Part of a small language model's weights: width 256, RMSNorm before each block.
Each number is 128 + 32 x the weight over its row's rms, rounded and kept within 0 to 255. Layers, rows and columns count from 0. The size above them is the row's rms in percent of the matrix's.

# layer 7 MLP down (transposed), 704x256, rms 0.194, rows 137-145, columns 0-255
size [ 96 103 105 104  97 106 104  99  99]
[[148  93 140 124 117 166 122 144 135  74  56 144 119 113 103 108 137 144  96 110 208 150 145 178 114 136 122 120  82 148 165 124 133 149 113  75 126 131  98 123 177  78 134 105 127 102 138  87 185 102 155  85 184 109  99 132  98 102 100 182 143 126 140 147 122 144 143 124  94 146  23 138 161 114 190  96  87 176 133 132 118 139 101 115 136 137  76 156 158 101 139 137 123 119 159 126  77 149 128 119 155 165  80 127 139 163 129 177 146 135  90 173 128 117  86  79 103  80 136 162 168 142 138 143 103 149 199 144 146 103 159  91  87 141 124  56 198 142  86 126 112 126  94 129  87 102 124 119 120 142 104 104 106 126 182 129 145 143 115 142 140  99 194 109 102 144 154 124 101 122 170 145 107 121 149 147  99 144 118 100  91 170  66 115 116 122 148  99  33  81 100 124 146 150  73  59  61 143 106  78 171 164 180 142 112 128 142 111 156  63  72 169  49 134 156  98 124  92 167 148 142 146 112 137 112 108 147 126 180 157 142  88 130  87 143 121 132 114 197 115 145 121 138 170  49 159 105 189 139 184 159 171 111 162 117 129]
 [113 149  90 157  57 159 152 132  92 148 115 159 109 135 183 173 108 119 133 118  91 118 162 128 138 147  85 113 104 191 130 116 119 125 110  66 118 166 153 103  97 174  73 127 110  83 101 103 183 162  95 117 118 170 146 149 105 146 116  92 102 216 179 107 100 137 103 156 170 117 136 172 158 118  72 174 131 156  90 171 117 176 127  44 108 120 115 160 111 126 119 136 138 149 120  88  68 131 135 134 109 101  97 172 132 127  72  69 121 137  72 163  82 117 158 181  82 128 104 117 157 139  92 137 134 115 170  41 118 123 175 135 223 149 155 123 170  96 136 178 105 127 136  84 123 159 117 136 158 126 182 162 149  98 163 152 165 140 105 139  65 178 123 131  84 137 146 149 161 143 179 122 145 140 124 149 125 137 128 138 119 104 161 118 124 110  98  83 124 107 146 162 130 155 125  84 105 130  96 185  80 171  63 135 116  77 155  93 153 147 118  62 105 114 149 129 173 124 102 188 120 147 132 155  75 102 113 104 132 132 170 127 158 116  62 110 137  64 156  65 147 154 100 130 131 147 199 147 131  97 106  98  88 125 195 105]
 [133 168 114 112 132  82 115 157 120 129 128  57 163 125  92 142 130 107 135 123 172 165 110 175  77  45 119  94 155 113 134 137 139  86  71  97  87 194 139  97 156  81 208 143 140  92 175  98 130 163 110 110 144  86  69 127  50 191 135 154 145 167  76 153 129 153 124 116 116 174 151 139 101 161 189  96 129 124 168  91 155 126  83 132  91  93 162 117  80 138 111 143 132 124 127 155 107 160 139 106 118 107  64 120 110  99  75 145 168 101  97 179  75 167 128 202 173 147 145 125 101 130 120 137 142 158 104 131 141 136 132  91 132 157 151 153 180 136 148 141 148 154  83  95 149  99  87 130 198 135 171 138 132  65 180 163 182 120 190 161 107 146 120 159 190  87 182 147 119 156 135  96 110 120 148 118 116 119 127 134 134 169 113 165 127 130 116 125 142 146 110 133 124  74 143 158  81 106  98 131  90  96 149 106 132 128 168 129  96  83 175 137 110 159  84 113 131 151  77 142 127 131 170 102  55  53 142 122 182 135 151 107 101  95 138 115 149 112 138  81 161 106  81 171 137 190  94 131 193 116 208 141 110 100 135 138]
 [146  92 166 133 103 126  84  70 192 147 118 113 139 109  86 151 112 137 106  92 214 194 106 126 143 130 108 147 108 141 144 132 156  92 135 131 119 137 135 156 142 105  28 160 143  96  87 155 168 122  97 141 123 154 129  99 164 124 179 178 121 180 127 145  71  88 122 179 158 142 127 137 123  94  75 151 115 131 133 108 166 116 176 144 130 156 203 178  63 147 165 191 120 170  97 213 133  67 124  79 134 145 120 151 174  77  92 129 144 162 122 183 131 159 109 188 154 133 150  80 158 103 122 119 122 117  84 141 160 107 146 120 120 135 152 127  92 124  97 121  89 137 120  88 143 117 131  82  84 105 101 138 142 163  58  75 175 113  90 144 160 111 180  98  66 143 140 133 106 118 166  54 117 178 133 150 160 115 124 164 111 162 100 168 153 159 159  63 149 134 147 103 137  83  65 208 180 193  66 150 128 111 123 109 121 171 129 150  74 154 143 138 134 123 152 141 146 109 144 131 152 119 167 117 105  85 163 149 122 111 133 107 137 122 112 117 138 124 110 118 155  94 165 175 147 130 137  23 121 104 137 128 125 127 107 111]
 [ 55  97 112 115 115 106 128 159  79 122 108 136 133 103 139 100 106  92 167 157 126 138 157  71 152 156  93 131 166 107  84 153  95 115 189 117  82 129 147 162 108 104 110 108 122  92 134  84 106  96 161 172 119 113 150 105 113 152 148 153 168 240 132 165 119  84 188 161 105 129 129 159  81 187 127  82  84 115 132 139 125  86 127 159 167 104 216 130 183 143 149 126 156 141  98 175 154 131 113 110 136 150 102 137 132 141 130 165 145 139 161 126 107 125 151 153 172 154 106 118 158 103  67 137 138 112 136 114  83  81 149 159 127 187  80  90  83 150 110 140 142 101 107 132 138 108 179 170  95 105 149 128 151 126  99 149 113 133  75  98  98  84 142 148 105 111 170  74 196 142  91 107 151  85 106 150  78 151 129 143 134 171 140 105  98 138 101 192 123 162  79 134 124 117 131  96  84  87 143 170 105 136 168 103 160 148 111 135  77 125 146 147 137 161 204 103 121  65 104  80 152 101 142  83 127 140 161  75  97 102 119  78  97 228 176  71 110 126  96 178 174 121 124 129 185 105  98  78 120 179 176 116 134 113 152 166]
 [135 142 127 159 185 110 157 147  88 121 157 180 104  58  80 166  96 163 139 139 136  77 180 105 123 134 147 137 103 126 148  88 176 129 152 160 143 117 128 165 140 158 115 160 146 162  16 107 106 129  99 128 138 100 112  58 156 138 118  91 158  96 132  92 146 167 105 145  81 198 132 160  86  94 112 131 121 109 109 146  87  87 143 136 166 134 101 139  63 170 103 144 125 131 167  82 110 124 135 101 167 204 236 100 189 115 180  88 113 162 140  97 148 175 100 101 156 137  95 138 119 155 104 118 185 106 157 156 139 153 140 143 167 129 164  93  92 127 103 155 176 192 153 185 148  99 117 100 111 121  81 111 123 118 122 149 184 155 139  95  99 176 134 139 131 117  86 167 146 121 117 152 110 170  73 128 179  89 102  76  97  60 122 144 132  97  83  74 116 146 129  87 115  74 123 139 114  56 103  90 134 104 146 146 103 113 141 138 134 103 182 104 150  60 137 150  89 115 141 154 101 154 127 121 162 124 177 137 119  98  86 154  87 145 152 109 104 126 131 165 115 140 116 178 161 103 186 147 160 118 161 175  93 136 171 151]
 [149 122 176 153 158 104 112 190  78 178 112 131 158 149 129 133 118  95  83 140 104  88 150 165 152 154 164 145  58 201 103 173 134 152 120 101 177 127  62 135 132 126  69 190  79 109 106  80 164 118 170  76 150 146 166 158 148 184 108 134 146 121 116 213 152  96 138 171  89 120 140 142 112 100 138 105 169  74 118  85 160 131 129 132  98 141 111  83 111 144  92 107  83 120 122 146 140 120 136 114 223  75 128 114 178 141 121 163 104 119 150 189 162 163 157 108  85  67  77 151 125 132 135 139 123  94 117 164 125  85 125 137 157 145 105 112  98 145 131  90 161  94 190 155 119 141 113 109 105 151  66 133 174 199 125 152 170  81 149 183 135 124 147 130 182  96  87 154 113 136 136 170  98 127 160 157 150 109  99 109 192 156 135 105 202 126  66 121 103 140 189 100 177 138 149 102 103 148  53 163 129 128 134 120 101 137 171 152 118  75 122  93 135 110  97  99 149 126 188 136 110 187 160  99 122 144 140 131 126 132 151 105 125 154 103 149 118 144  87  85 137 157 166 132 129 195 146 112  95 189 102 127  97 120  84 159]
 [167 190 164 113 163 147  69 116  67 100 121  82 122 115 125 144  97 223 180 106 146 147 108 156 173 136 140 133 166 141 182 123 171 130  87  96 201 127 161  84 138 128  94 153 134 154 170 141 139 139 150 163 121 169 124  90 148 136 195 147 170 129 113 125 155 139 125  99 119 135 150 188 133 125 119  97  89 193 131 153 107 157 102 138 162 143 129 141 171 163 116 134 120 134  54 121 154  83 109 144 141 131 181 175 117 175 114 209 133 148 147 116  98 113  97 115  78 161 136 146 104 167 109 147 169 113 127 128  89  76 112 120 102 149  47 126  83 113 140 163  85 142 144 148 121 111 144 127 126 106 136 174 144  60  99 139 150 185 145 140 122 120  70  84  61 190 171 136 108 149 165 189 128 153  58 135 152 147 146  88 159 123 153 142 164 159 146  92  76 166 128 116  87 113 131 114  57 112 105 171 174 122 110 137 175 161 120 134 158 124 102 118 158 183  96 174 170 140 106  97 121  73 128 134 155 110 124  61 113 136 129 151 121 112 143 158 164  59 151 131  85 165 156  95 127 116 111 172 177 197 154 122 121 179 160 125]
 [141 150 113 133 120  71 171 102 131 117 150 150 174 142  75  92 131 136  73 106  97 139 161 134 129  70 174 111 181  70  80  66 163 101 152 108 104 143 145 114 129 133   0 124 164 183 180 115  70 174 141 105 158  77 139 135 176 148 148 155 159 107 165 114 169  89 121 100  88 114 169 146  91 138 160 139 126 141 121 153 101  98 137 147  90 124 121 182 157 174 122 150 132 110 125 180  97 152  89 121 103 114 116 133 120 103 126 141  79 119 121 133  85 137 104 164 101 220 110 113 138 140 145  81 138 118  88 174 175 129 106 183 158 120 148  87 163 132 115 128 146  94 164 116 116 187 186 116 165 137 127 125 164 154 126 151 111 128 157 151  66 127 128 138 149 128 106 209 137 152 123 169 108 150 141 203  45 146 125 122 141 102 107 113 107 105 181  85 153 194 169 120  95 117 169 129 144  95  81 153 150 182 114  64 117 107 157  93 146 124 114 103 152 134 149 188 112  81 119 175  95 112 126 149 121 155 142 116 100 148  55 162  90 149  86 124 146 159  93 157 157  93 138 101 169 101 176 132 138 121 179 163 105 143 100 118]]
# layer 7 MLP gate, 704x256, rms 0.193, rows 138-146, columns 0-255
size [102 102 109  96 106  99 105  95  96]
[[115 103 176  94 122  65 122  68 155 189 137 167 135 187 116 130 115  94 145  98 216  85  99 111 121  91  72 144 144  97  87 112  87 189 101 181  97  91 149 176  80 147 144 145 134 121  93 167 130  98 191 120 123  65 171  79  73 127 173 136 123 130  91 117 158 150 132 108 118 168  87 159 128 182 135 117 127 138  61 179 127  87 124 181 172 153 120 149 132 170 134 155 130 132 121 149 142 125 164 178 146 144 123 133 131 107 165  95 131 174 117 148 132 174 104 109 114  80 116  95 150 143 163 142  57 149 160 141 141 106 102 120 109 143 158 165 142 152 165 110 141 106 109 116 124 108  93 160 159 168 164 184 149 132 168  89 109 126 127  56 173 116 118 156 121 175 166 199 192 128 137 162  57  94  74 148  86 120 143 125 136 106  92 111 147 192 110 147 107 160  67 121 168 127 117 115 166 111 129 142 162 133 138 146 175 115 127 126  43 161 100 139 141 112 129 204  92 112 135 108 161 149 160 117 173  89 194 130 153 172 153 141 151 148 111 181 151 155 113 129 131 125 142 102 152  52 136 131  98 150 152 140 114 183 118  92]
 [166 114  83 140 164 169 195 161 179 142 113 140 172 122 110 132 134 122  69 168 136 101 164 160  95 120 125 154 146 135 142 143  82 141 125 171 112 103 115 212 112  83 143 106  77 147 111 153  91 124  98 101  85  88 152 129 185 166  81 155 104 124 126  52 123 122 131  70 121 152  98 132 115 107 144 124 178 130  97 132  64  85 124  86 160 163 129 124 134 115 129  87 214 125  93 164  70 139 128  95 115 141  98 124 101 104 154 153  81  96 134 196  83 116 151  79  78  97  93 121 130 142 113 121 116 156 129 111 107 131 109 136 120  14 166 149  85 136 123 180 105 148 123 165 147  89 129 100 113  76 129 104  77 125 120  68  97 113  81 126 114 115 143 156  88 151 141 126 131 157 118  76 187 124 190  96 141 126 146 109  94 123 176 133 108 164 102 155 128 129 210 170 123 118  93  49 148 117 159 125 106 130 180 183 138 149 161 133 144 119 151 111 126 170  62  90 126  80 135 152 155 136  81 123 151 115 134  97  72 131 129 184 108 153 149 145  95 182 158 131  78 130 105 185 107 124 196 139 116 113 150 183  81 121 116 130]
 [140 129 158 170 136 146 114 104 110 157 138 119 165 156 132 105 153  73  46  69 129 115 153 156 118  63 127 155 106 133 107 176 161 117 116 139  95 146 161 117 130  48 115 213 147  90  91 135 121 158 115  95 117  97 130 147 184 108 142 124  96 215 136 109  99 133 178 162 167 175  73 155 153 120 121 188 191 139  96 108 130 122 133 153 140 150 156 148  93 151 103 151 168 147  66 175 101 116  56 118 154 147 125 163 191 139  99 142 164 133 109 107 146 177 144 116 138 150 132  66  96 125 159 133 144  91  94 118 161 114 170 107  97 125 139 195 139 103 107 165 129 103 138  90 137  93 199 115 168  87 150 142 147 159 115 137 156 155  88 136 192  44 122  78  66 105 116 133 147 128 121 126 135 116 120 170 183 152 196 195 131 216 117 159 177 105 126 133  86 102 142 143 103 136 169 186  89 125  82 218 110 121  91 105 112 105 153 129 145 152 118 129 148  98 133 115 106 128 113 145 132  73 140 188 105  84  97 101 138 130 119 144 138 111 120  69 152 143 144 115 117 141 106  78 126 168 119 101 116  81 149 133 124 143 119  82]
 [124 107 102 187 121 119 141 168 163 127 144 129  76 172 142 103  78 121 133 121 126  87 162 150 118 104 140 187  97 162 136 132 148 142 108  62 136 152 132 115 104 123 141 168 101 174 196 169  82 107 121 121 100 154 137  57 127  80  78 142 133  89 106  94  97  91 115  99 134 142  50 152 204 137 116 162 175 142 167 111 129 114 102 115 169 147 120 125 140 140 189  77 120 124 148 123 151 155 135 119 132 114 101 154 130 149 101 223 109 166 136 170 116 162 104 165 176 112 124 155  87  67 125 159 100  56 161 115 108 182 172 107 124 104 104  83 157 125 141  99 150  73  95 111 162 143 188 147 130 145 139 146 149 123 129  95 122 127 139 115 129 169 146 121 124 121  92  90 104 142  86 107 159  97 158 111 102 112 119 103  87 109 123 175 153  92 131 218 126 107  97 149  64 120 121 128 124 141 155 145 148  73 139 145 189 118  91 164  55 197 122  86 157 124 173 196 107 185 106 156 125  82 139 188 108 136 122 166  79 119 169 157 138 160 195 101 176 136 158  88 161  93 135  88  64  98 129 161 132 131 157 133 169 109 178 117]
 [157 112 113 182 127 101  99 142  99 139  53 126 117 150 113 133 143 120 154 138 153  99 130 109 113 111 129 113  94 115 127 146 111 109 171 163 155 128 115  79 128 164 100 121 158 142 114 119 123 153  61 103  80 137  97 159 149 161 130  54 140 161 129 154 180 114 115 148 165 165 156 138 130 150  84 152 159 128 155 154 112 137 126 161 120 172 157  49 157 176 163 136 159 154 151 176 103 182 141 122 151 154 105 140 137 122 201 134 183 132 178 174 122 150  92  89 105 168 149 104  85 141 181 143 114 109 171 173  84 123 180 174 151 122 132 120 120 153 124  70 118 101 136 167  80 159 141 107 138 101 112 139  79 111  93  63 133 102 110  92 179 133  87 144 118 143  98 167 225  94 137 154 161 123 152 170  96 135 151 139 174  79 122 165 150 104  91  84 124 144 104  88 100  97 134  70 132 124 208  91 139  80 125  96 171   0 137 131 143 138 185 158  77 108 130 137 127 129 176 191 111  92 123 138 136  73 148 148 141 184 100 179  80  99 115 108 115 167 153 133  87  70 120 112 112 116 148 131 140 127 109 186 146 138 142 171]
 [ 99 149 108  87 146 149 159 149 150 117  77 126 149 104 146 116 157 132 120 131 110 191 101 112  95 130 143 158 153 102 145 160 110 126 148 126 139 143 126  87 145 127 142 103 109 129 140 124 135 143 135 132  62  54  79 184  77 106 128 128 106  62 113  77 135  83 160 178 153 171 155 132 155 129 138  94 170 114 125 144 167 162  83 101  86 168 163 129 168 162 138 171 129 119  81  90 123 142 112 106 112 145  97 148  88 138 115 184 125  98 143 151 146 151  95  77 128 128 101 110  79  96  94 161 119 175 149 142  81 130  73 160 110 122 187 122 104 130 145  95  92 181 196 164 169 103 149  58 158  77  74 132 160 124 150  96 142 101 120 117 136 100 137  74  83  93 143 183 123 114 157 116 128 151 159 138 181 130 108 159 146 153 161 160 161 166 113 182 151  66 165 115 218 128 175 101 118 142 175 140  98 110 121 165  84 138 143 120 155 176 145 140 145 150  54 168  98  80  74  99 132 122 157 115 134 176 116 194 137 117 157  86 103 173 133 104  79 108 114 124 116 122  63 113  53 150 176 175 177 181  92 201 135 164 147 116]
 [ 70 148 124 102 146 114 158 117 160 174 175  98 152 154  98 111 162  76  85 172 141  89 132 117  65  91 156 169 122  32 132  94 152 156 118 141  87  97 137 122 123 103 138 163 124 153 124 149  81 181 140 118 133  94 131 128  85 161 146 117 133 125 115 122 152 170 128 195  98 134 101 123 110  67 141 156 139 143 118 133 171  93 181 178 142 188  89 165 151 119  84 148  88 101 108 120  85 167 108 110 155 137 167 118 160 174 104  84 144 154 136 109 132 115 165 137 124  91  94  77 133 158 207 117 163  80 142  62 166 134 150 106 118  79 100 161 170 174 131  90 156 118  96 126 106 183 146 185 150 187 158 128 140 121  99 146 110 158 134 117 112 132 150 103 160 143 101 133 167 123  96 145 144 116 132 114 159 131 151  14 105 205 143  99 164 105 131 127 153  98 140  91  62 106 147 158 154  55  55 176 116 157 127 130 125  89  64 102 101 157 154 144 159 115 146 109 111 167  82  92 127  90 189 133 124 133  82 139 136 124 129  94 127  81 145  85  94 148 129  88 160 132 108 173  94  74 113 132 163  95 127  66 172 154 117 133]
 [114 133 163 125  98 160 108  66 121 117 114 101 147  58 155  96 106 128  82 180 152  89 131  95 131 134 171 105 104 133 142 112 158 115 183 126 117 101 127 115  84 132 107 110 109 112  87  71 107 149  92 158  86 120 133 139 179 149 106 109 142 125 132 115  82 157  93  70 161  70 133  65 174 138 164 103 174 127 145 134 154 185 129 151 232 164 118 121  74  87 140 100 157 123 147 121 145 110  95 141 150 158  78 116 104 101 155 136 150  77 164 120 143 144 165  62 152 127 144  67 194 111 129 148  95  99  74 159 143 123  91 175 122  98 143 142 165 149 159 147  99 119 109 111 114 178 136  87 172 122 151 130 134 166 115  47 142 114 160 156 127 108 154 168 152 131 178 116  82 117 123 150 141 179  53 137 109  95 126 135 133 156 115 120 175 136 149  84 191 191  47  93 121 159 167 126 182 151 136 157 135 144 145 141 135 119  94 109 137 131 134  61  70 131  79  98 172 121 196 146 132  54 138 179 166 153 113 120 159  78 136 112 133 110  97 167 169 124  46 181 127 143 145 136 130 127 113 129 148 107 174 128 167 104 108  85]
 [ 62 110 121 113 128  73  91 137  87 140 146 148 133 134 115 114  72 144 151 158 103 129 188 180 119  95 125 127 192  86 133  94 102  85 150 130 113 139 121 127 118 165  91 135 103 102 115 117 117 111 113 100 100 143 119 142 122  93 113  94 137 143 153  97 116 102 124 100 105 136 175 178 135 153 128 136 136 182 121  96 138 217 116 130 133 180 131  60 162 113 168 108  94  26 145  75 156 152 141 130 127 102 155 123 124 128  84  87  69 127 162 148  98 109 103 101 122 121 191 127 155  99 172 145 170 165 121 142 116 141  85  86 150 190 141 105 117 138 116 128 109  56  81 183 136 130 102 123  66 102 136 138 156 122 155 144 135 170 191 129  81 113 143  57 132 130 128 103 145 151 176 158 177 125 140 119 133 127  99 134 133 126 102 156 138 113 137 120 156 114 184 113 119  73 131 136 187 120  99 117  65 106 141 152 182  67  92  63 128 181 129  94 128 190 103 116 120 151  61  89 163 126 173 180 133  99 165 132  97  71 175 103  79 112 132  99 206 105  99 107 111 166 156 180 131  81 142 169 132 200 160  73 106 110 103 171]]
# layer 7 MLP up, 704x256, rms 0.205, rows 138-146, columns 0-255
size [100 102 109  96 102 101 102  96 100]
[[131 165 144  84 134  73 174 142 119 107 119  75 126 110 111 120 110  89 111 125 146 149 138  97 112  98 107 204  91 120 127 118 173 121 124 132 138 128  94 133 146 160  88  90 126 137 130 102 107 120 137  76  93 127  62 117 122 155 180 164 116  90 107 124 111 117  86 168 151  96 196 102  82 135  82 175 109 162 157 106 103  98 152 129 134 119 125 162 133  91  87 112 143 122 158 134 130 156  95  96 138 132 130 130 109 117 189 144  95 154 171 130 166 120 114 141 107 148 203 123 114  96  59 160 108 124 124 159 142 136  86 176 113 136  66 115 129 183 141 119 102 139  86 151 133 109 200  86 125 124  90 146 173 123 149 162  78 127  69 131 118 124 157 100 156 135 109 148 107 129 114 100 111 145  89 123 116 139 136 177 192 124 119 129 174 120  55 133 134 123  88 134 137 162  66 166 145 100 111 149  95 154 171  38 147 185  98 110  96 109 155 139 127 173 122 109 139 160 145 209  94  93 129 148 114 118  73 163 134 212  86  78  56 167  50 110 149  99 146 202 125 126 151 163  96 194 114  66 170 143 151 138 205 118  72 132]
 [108 168  88 115 196  96  71 103 250  87 139  95  46  94  80 173 176 178 119  95 103 126 109 105 109 114 167 183 169 149 145 175  67 133 143 148  80 102 138 148 124 128 122 174 129 151 131 136 144 133 146 168 113 180 169  76  94 184  80 195 141 136 135 167 115 138 135 213  77 188 111 114 118  86  98 147  88 162 104 175 138 135 112 142  94  85 158 117 142 124 131 114  53 130 179 119 129  86 161  38 115  93 130 163 122 158 160 164  98 160  54 134 162 132 120  94 166 148 116 132 154 141  95 127  80 109 124  57 122 108 173 184  41 129 125 154 142 137 141  83 103 138 138  99 130 120 139 132 110 106  78 133 147 108 148 121 144 103 154 115 105  86  96 124 167  93 117 156  79 114 147  78 114 136 128 100  96 151 122 145  54 134 144 115 120 135 122 137 115  79 151  79  99 114 158 127 101 134 133  78  60  94 105  98 139 135 134 166 138 126 161  93 109  98  97 125 142 126 112  88  96  79 117 114  94 106 138 151 132 139 131 127 107 121 130  66 158 130 172 140 125 158  90 149 134  92 135 114 136 127 109 133 149 154 168 154]
 [106 117 101 177  71 112 110 169 134 153 100  94  96 184 152 135 156 136 135 136 100  82 125 135 155  18 143 156 148  83 146 109 149 133 178  63 149 128 172 108 124 123 142 134 120 121 119 121 139 193 153 143 159 137 104 154 129 159 166 154  98 204 154 104  85 143 186 170  75 137 154 135 166 140 118 166 159 141 104 118 101  99  66 158 123 102 188 127 117 123 141 117 134 111 102 131 118 206  80  99  98  76 142 183 146 135 103 124 151 145 114 180  88 165 129 120 170  98 134 101 150 130 157 156 137  76 112 172 141 104 159 122  71 143  79 148 150 144  95 162 136 107 115 102 140 164 173 144 175 131 192 109 130 114  69 153 101 155 118 177 141  91 158  85  98 120 143 100 131 145  95 120 124 156 169 122 156 141 159 193 160 128  84 112 123 185 137 119 123  81 121 153 136 125 134 157 144  75  34 128 115  92 135 105 107 156 138 166 230 186 174 120 162  84 148 115  85 161 135 107 176 131  70 141 110 147 126  75 156 175 173 128 117 111 111 127 114 125 143  95  48 175 119 116 103 170 111  64 112 104 105 117 133 147  98 154]
 [144 111 131 146 168 146 174 122 198 117  73 106 145 143 122 119 120 162 144 138 133  72 112 158 141 148 126 143 127 159 168 142 142 125  89  86 105 149 143 100  91 143 128 159 114 144 207 113 152 150 126 105 154 173 131 136 178  95 110 135 131  68 188  85  90  98 163 146  89 131  90 117 104 137 129 100 117 165 167 112 117 120 125  60 207 139 106 161  65 147 162 127 126 126 119 156 163 158 134  81 146 103  95 150  84  51 179  96 156  86 170  88 174 145 138 124 147 125 169 197 107  98 110  85  76 167  92 135 131 165  97 112  79  88  75 191  82 195 102 173  64 129 115 114 174 110 148 162 114 115 124 124 201 107 116 158 166 145 201 100 187 147 101 135 170  83 154 118 111 153 140 121 173 123 151 144 103 112  82 182 109 119 168 140 162 143 133 153 101 110 121 154 111  98 138 208 105 139 167 139 116 126 128 131 111  98 154 159 168 138 127  31  90 150 104 132 151 112 125 179 159 147  79 142 173 112 151 181 158 141 104 141  95 131 103 127 141 130  97  77 111 190 104 138 148  82 146 134 152  90 105 117 171  99  88 133]
 [139 135 173  58 117 142 129 141 199 180 144 130 149 138 165 104 128 232 109 107 124 105 134 150 125 103  96 168 145 172 114 152 163 158 135 162 132  89 129  97 144 109 125  93 119 142 135 151  94 108  89 142 146  78 127 153 153 153 101  97 132 104  80 144 149 101 128 133 165 117 151 126  90 149 117  76 104 155  87  92  84 150  69 140 107 105 114 120 163 113 105 156 190 184 148 175 168 108 108 109  50 151 119  79  83 150 126 103  84  85 123  86  78 176 147  97 143 125  91 146 129  39  27  88 136 145  94 100 141 151  88 160 138 150 162 178 139 131 133 192 156 133 120 130 129 151  74  94 110 147 100  97 143  83 152  94 110 115  95 228 144 115 126 125  95 178  95 170 166 131 139 169  81 122 136 133 145 200 203 151  99 137 145 137 168  98 150 101  86 124 131 166 116 172 159  91 156 146  88 124 134 195 112 132 165 129 109  76 128 130 172  85 111 116 124 116 134 138 134 117  86 155 162 118 146 113 176 157 143  93 136 151 193 169 118 179 164 141 136 107  91 164  75 131 153 117 170 182 105 118 121 132 107 151 147 122]
 [138 101 130 111 124 124 175 138 133 165 108 144 190 130 146 142  99 139 120 156 124  97 136 121 150 173 138 122 146 135 142 136 125 105 104 157 156 187 129 125 178 196  97 121 175 207 166 132 111 123 143 160 206 129 106  82 149  83 121 120  99 160 133  85 162  71 117 160  93  94 155 134 177 147 115  90 130 149 165  90 119  96 107  83 126 130 111 145 145  84 113 142 126 110 183 165 145 142 130  77 135  97 154  81 172 134 153 142 126 170 147  90 110 118 188 111 124 122  78 122 152 110 150 114 171 170 145 112  96 105  92  72 124 166  57 142 127 152 150 119 126  79  82 120 155 106 105 172 191 158 113  80  95 119 157 123 210 140 125 125 119 109  84 172 131 143 132 110  99 134 123 120 117 186 134 162  83 113 121  55 158 161 163  84  84 187 117  88 148 130  97 172 150 166 108 113 119 146 144  94 118 157 146 146 147 151  89  96 135 132 173 193 131  80  56 125  93  95 185 118 160 155 130 130 135 129  83  65 180 149 205 176 135  75 129 130 185 122 117  80 101 180 120  40 117  74 174 160 114 182 120 130 145  96 129 100]
 [113 138 156 141 207 186  72 123 186 109 134 120 130 102 160 107 100 120 117 133 103  98 153 133 123 113  63  92 169 149 136 143 103  87  56 119 124  98  92 157 160 165 140 122 132 187  77 113 151 129 136  86 130 136 124 132 114 156 122 117 119 138 133 104 143 156  88  91 123 142  86  80 119 191 134 220  91 156 137 113 120 104 142 154 130 124 138 137 133 157 139 161 119 173 168 195 134 184 142 131 135 164  98 167 152 164 108 137 106  70  99 141 117 106  68 138 137 146 103  87 143 154  92 151 166 130 133 184 107 135 146 105 129 145  80 175 123 147  54 205 160 120 119 111 141 128 113 167  83  75 117 123  98  90 104 151 110 135 100  98 155 134 120 126  87 143  67  91 140 143 152 141 160 135 132  80 162 135  57 111 144 102 108 128  88 126  85 117 110  92 155 116 131 159 151 175 139 104 152 154 191 179 124 160 141 171 117  93  41 162  97  80 156 162 190 118  87 131 122 158 190 143  45 111 110 150 179 109 180  96 132 121 150 160 180 124 160 143 126  74  85 144 120  85 188  90  86 103 136 107 143 141 191 111 176 163]
 [137  95 113 110 115 152  59 159 100 150 120 196 179 103 142  77 127 112  98 120 106 111 111  85 156 120 130 137 137 175 169 169 148 149 123 197 142 179 158 152 136 179 120 101 110 154 150  70 165 153 135  78 112  99 172 125 113 160 106 189  66 166  72 103  47 103 103 137 157 117 134 115 177 115 132 135 108 105 160 150 146 108 149 160 147 118  89 135 130  93 153 216 159 134  77 144  81 187 112 149  96 111 165  95 145 174 147 119  91 121 166 135  78 101 131 202 116 142 145 147 144 130  94 136 164 138 111  63 144 100 142 104 128  82 140 122 121 111 163 144  90 132  43 170 138  78 112 148 194 129 132 116 100 126 139  93 113 167 122 115 137 119 168 120 132 135  96 158 108  79 131  95 209 118 100  74 145 108  83 120 134 117 103 155  78 155 124 167 127 136 174 142 123 118  95 163 151  98 155  87 110  57 116 109 183 111 108 123 108 166 110 132 131 182 206 122 125 116  60  99 122 121 121 140  97 153  90 146 106  99  61 143  91 175 140 113 116 143 107 114  76 129 177 118 140 137 105 150 108 127  45 141 160 109 144  58]
 [ 98 135 107 136 124 103 130 111 129 139 183 127 138  90  99 123 181 153 135 129 107  80  78 163  96 171 103  98 153  95 124 121 144 123  83 161 149 125 100 137  91 128 156 110 121 102 166 114 108  79 103 122 175 130 159 134  83 156 162  99  31 193 149 135  43  71 166 161 107 124 141 187 124 134  90 104  78 131  68 146 150  99 153 162 129 142 130  79 135 172 108 128 128 111 111  93 149 185 165 154  94 131 132 185 109 182 106 147 131  91 144 155 132  69 125 195  66 118 126 105 144 121 101 150 136 144 172  90 174 144 147 157 105  72 109 120 141 149 173 149 122 183 128 125 119 120  72 133  96 127 110 156 155 129 128 191 137 170 102 146 119 127 151 101 147 189 150 221 101 146 118 127 119 122 101 159 178  88 153 143 131 158 177 105 104  70  82 173 120  66  74 125 137  87 147 170 165 138 135 116  86 112 104  94 114 145 117  98  56  56  95 100 137 167 171 115  86 190 110 140 121 137 127 135 152 100 208 163 114  79 140 149 120 139 101  94 173 120 129  79 145  58 157 143 167 118 131 144 114 164 136 127 126 111 174 168]]